{"d_model": 64, "vocab_size": 1344, "norm_eps": 1e-05, "positions": "rope", "rope_fraction": 1.0, "qk_norm": false, "attn_scale": 0.125, "bias": "none", "init": "uniform", "init_std_down": 0.0, "warmup_steps": 200, "decay_fraction": 0.8, "decay_shape": "linear", "batch_tokens": 32768, "dataset": "wikipedia_en"}
Each number is 128 + 32 x the weight over its row's rms, rounded and kept within 0 to 255. Layers, rows and columns count from 0. Numbers have three digits each. The size before them is the row's rms in percent of the matrix's.

# layer 3 MLP down (transposed), 192x64, rms 0.153, rows 173-191, columns 0-63
090:119145191131167133118132078128166105165164163094160129123102089118084140097142124132222128126157100137144147188138113130104090119091098092118115075107163103139147145184074155062144127082094170
101:090093170108138088141152138126109130153121092133145109194163136155125095067097139122127206134210078145191163131176075148148092122105121110092185096123140112185110118104152122128105107103163138
108:116181073127121144097112102126194194068112200160155107106130097095106167164140071099082127138098136108113119136184101109122155147192148168138070154116102105143124139113159133163097142139167098
098:120099113171089088173104141160111136167132126150114125097137141167149080190199162093093079120156115131172083180132106141111132159116079115186147155118111167184129129086071151099071109106107119
094:075109173102070121125139165094143153156109149103120136162122151109125134188138051148092147087231129120124140088146125113104142159154082130125125121162128109145116072083093101180161137070143157
107:115118127188097199050104150128107164142135151141127204103152144130126108100076093077115178070135124153153146164132081101127105129153114063123151163128215151113142126131130109144094124160126114
100:129104155094122143095141163131213095133119144151085094151066114106168142094162140189111134091167102105167107082114134073110121171097136106115066106094120133180115120137136085172178141101186142
103:120118186130143114144173077144099126093086117174125145131139126096121151172084141161098100138139160158170122153124095110151142158105106111045133187077109084118215123140127170124100094174094078
104:134103095119150154111122058136169107143127163080172128140151131112133107140097115134202139100139162139111138152094173070092128184169161150148106148080134153063138137153134174042174133084100126
080:058152063098088150149111218147127104117131141128140207156159074166137123095182121098127128150108124144119095101129124119113153173084147117103148139086163094197136191111135120126112102148141101
104:137141182116122114117136083192084087120112124131118170118050135153152092173213129130081176185093120121134074134141179189094134125105156136113129133127126107103133096150180086120095087107138118
102:206119141105195050134160138100069141146082163145127191155112108122094147158173151136097092189133133122077137086091162105118154128136052144131089098119115109116140084150130151116131123097115139
097:202143128150125108203145095103101124160080190137141122154085148093113141130153119167172083131131053126133109168149152135103157135120103107066140173135070119108133114096137095170171137099099072
098:069110100114079183124109088115167160178114133153136058136163131155131117154131125108077140147158151142160186142126141143098174097188142168096094123113049081132146085130117176070122141137156143
111:126078116165094122234126160128160128156157126137107115135096149115146087185139146086144114128112128074157150160147062075176153110164087154127115181112135165123127118189111093113090096134085100
101:145141175102086109122131150145186119145093137088108096149094087100130108104099142171121119135128126160140120121116205150125092079123084128138163169138110194149065131143089191105121093154205184
095:109180095148076145089196189138147160145151103124118125138170155131134087113175128134149136180120130138159108147098058092141137159142115170112133145125116166134115090133111060089046131076157081
095:155125080121104170067140112112129155102123141104128146138156058056107186130105167183126162157120149115101129105078138130090143134117134176200133148117125151079167097167130117115127086209132093
111:127113101173081146125134097104141090129130121131151171120135122149130147135178142108103136119166111124157075174090174167096185070074121140100150143140178136157088080061142193162109160083129066
# layer 3 MLP gate, 192x64, rms 0.308, rows 174-191, columns 0-63
105:154128138122164102152141142127127117158122108076062116155072139141134174152093130174163099086126144127114159089152163100171135110130159196126060182162133093168106102178168126092121170052137127
104:103149103133162070131174144112069142177148107112073134090181077140180153117122151066074135141141126140089119146106113135156157117113076112128117125214127152129129107069075118092156146120138182
096:087148142142114124153122163121081121090140151137148153118164060119123102114184127143176055130192117108161067173133090131113135141123164155199126150146124080153105144100090154099075092068123158
106:064138137146125083175158168148156139108124132088097097163163130105182148141087118150125156083178118116172131074112122060151181101177119168101142143137164101118105059097104121155177093095133099
107:115167183104140123173136134082123127137119140084137110191098087077071153173070153157103152118133145136166112100136030142113080098163117181154146176151154107123105151131111129139154190140149132
102:131123137176128141180143134168190126149128098119169147175114142169139160193136170150148145117120160094126160120122054139142121109158083071127092137156110109189094127138177158147122133064055164
099:154093089169139171115065084100119087057148108093182156133090140179134159115160141130163093125136110106071099090184164101124163084143135157147110160118150139120167086135156142154181100106122178
105:152084202111160118096142094090091122126171116105120145078145104125148131178108148138150165120166176166093144084093112107101136099117108112147177128133051112159095128169201156145150178107186113
065:072157152166119165081159151145160093093117099074105120070111167146152142134138184183138119133125134160141105096085113097121141140154179155077172142083109088089136116196152064079148136141110139
091:161119125126067117136138092070123115132101147167103100082174175111102061169072162122140167124139177122157135047120148050163101182162115143124175119109180113152140124113117144147146140139104148
113:081107111111079146144097122171139126144151117134113114195159115136061174123091141112140121115162131168137120189128146116139102108192172129173157174126196074095149146164164084139151109086193145
094:128111138112147151164131080065136115129153117178105160140199145101133127098093120097039140070082148123112136199124103112158153136160155128087139093080110107092147208139156136085132126151159116
103:162134117154107123111137178184127147069184147106141126126106064104075118154139172108108114118130156123080073120111115104146179075037159129147129095142158083116159109184120112097159170140112166
104:136217116107102083115153140089083175125127093105093200071122131154133117132086145124092113158070096124091082159068117167144155134178097166149163124137163134118130133147109083127146177115155164
101:150128095126083229128096069106133131125143127134066127125130156127083162168179111083162157114130156092049100140169140132093087112136120133099160100177125098093111106127074150179094133136129116
098:077108092183106174178085140118132130159147137167141094111149164117114131164164114142134092213162126137173163096138097136129134173165184161089138117174084130150131086115099160172123132085161070
092:149169162113142157095143130157137160161107094123114090156133173063172097128103128138154148129178164079150123144044111139141173133129066071136164078133103112106161124219174115124130122100125138
111:093139139131100162137141117107153033158109153100102159164134150093075163104099193131109121120115116123135071192137106148125145122097164136136116155105098214147095118098112181090140193092138112
# layer 3 MLP up, 192x64, rms 0.28, rows 174-191, columns 0-63
097:165130122134164112151187157193155080078123147115159165134108125095184158160099121154179109118110122084175167108091092133105143097129085071091100160165134120172189142086151119165120145073110127
100:107097177112189112146170128146072115163146122134067131095111115113176083115138198146150125161121118107127177103111070170112174152127116172159151154093067136135146110113093113133075129147067076
094:178149124105032141120131072085115116142122119129158163111149138101081085105150127075136136091145139150138127148192129198163113133157180194181103159134119081136092091097140131126143170123097152
095:186145138152122163111132077146091153107088082195078076151201181138130108172119153122109193129086166116116100117118128173140097174122121113112121161122149127109154141106176179166103164166158142
103:185135105148143129136075172145177086081123145157131115133139165133117134132102117125082152130143138089050099159153126139179088170167151067158128105123158096111111093129102130112098023137154084
106:108178121118154078181077123140077155152130167124114147104152126065155073092055127140124174110124130100125119190104108207166146137131149157097135178143129120128148139189139176073117151129121133
105:149150132135188140082118140161126103131127090088135161180092147123133104077133108128111148151139108153123147129186094214074165151164125106123124121163117093194183095096159156196102142100096176
112:157148137156088123093085122074098206115105121122144155131136110074130136091120196081144185147128144135084130163122135148177064073164127153090097113093184099143139083158124127109155086135138085
076:138133155152139117146108115098116167101073069119092101145154142162123104175136078111184035110143121112094128139102132162092095115174137066174143144126145139186172131114147132210073125122121143
109:129113192147122121096136165115098139178103107152077124080137143076104074124128135139205121154177124109088115157091158125185121172128160138152187129150143084147147079098090090163100075093098133
103:132151099176156069116091132119135119087098153086161140114140130094165134153163103141166143075073095139208148073108098140105113118190099097057151126113166089125092166175094154160126128148147140
097:096204141128128153142181122160189084135126159143143115090124151071162154119163058134100089093155115127146156087193114143140130168092091172088086133120149099105098130095119127188164111094114099
103:198099095145118130123188158158162095105141098140127120099140105057121106114141169054180149131127126089107140111127160096157123147162121143119211123140177122115177103135087128126149085172156195
104:077147208060165172108132140129112089123181113135050137115096147119188110105171125152128123152100084118137104113168123125060127098090095139105145141151098116150173161149150154149102154070100113
104:101098174084097189064100113104114170105134126159046108104145126123129174194154187131157130192166111128140128146133109126179071127146136100115097122137155123097181122126133147133120178136153070
100:176130073167118118126142120097111086075114119059153087182122159164125172155143118132110114141113092155151102099170192187088172107131092067132131158133124102110198107124162134156176112129158153
093:110127137155072164133069081133111134126155117114129098136117123148092126107084061123098124117128105136153164154202183065138168167123122098125050142096138116087167140151100183210135121128124139
110:142136075166050137092108111152109069169078153108142185161160098148138190138178131104178097134112131110115075177140147140170100094140132092138163119114117172124124185157131146140194129089129125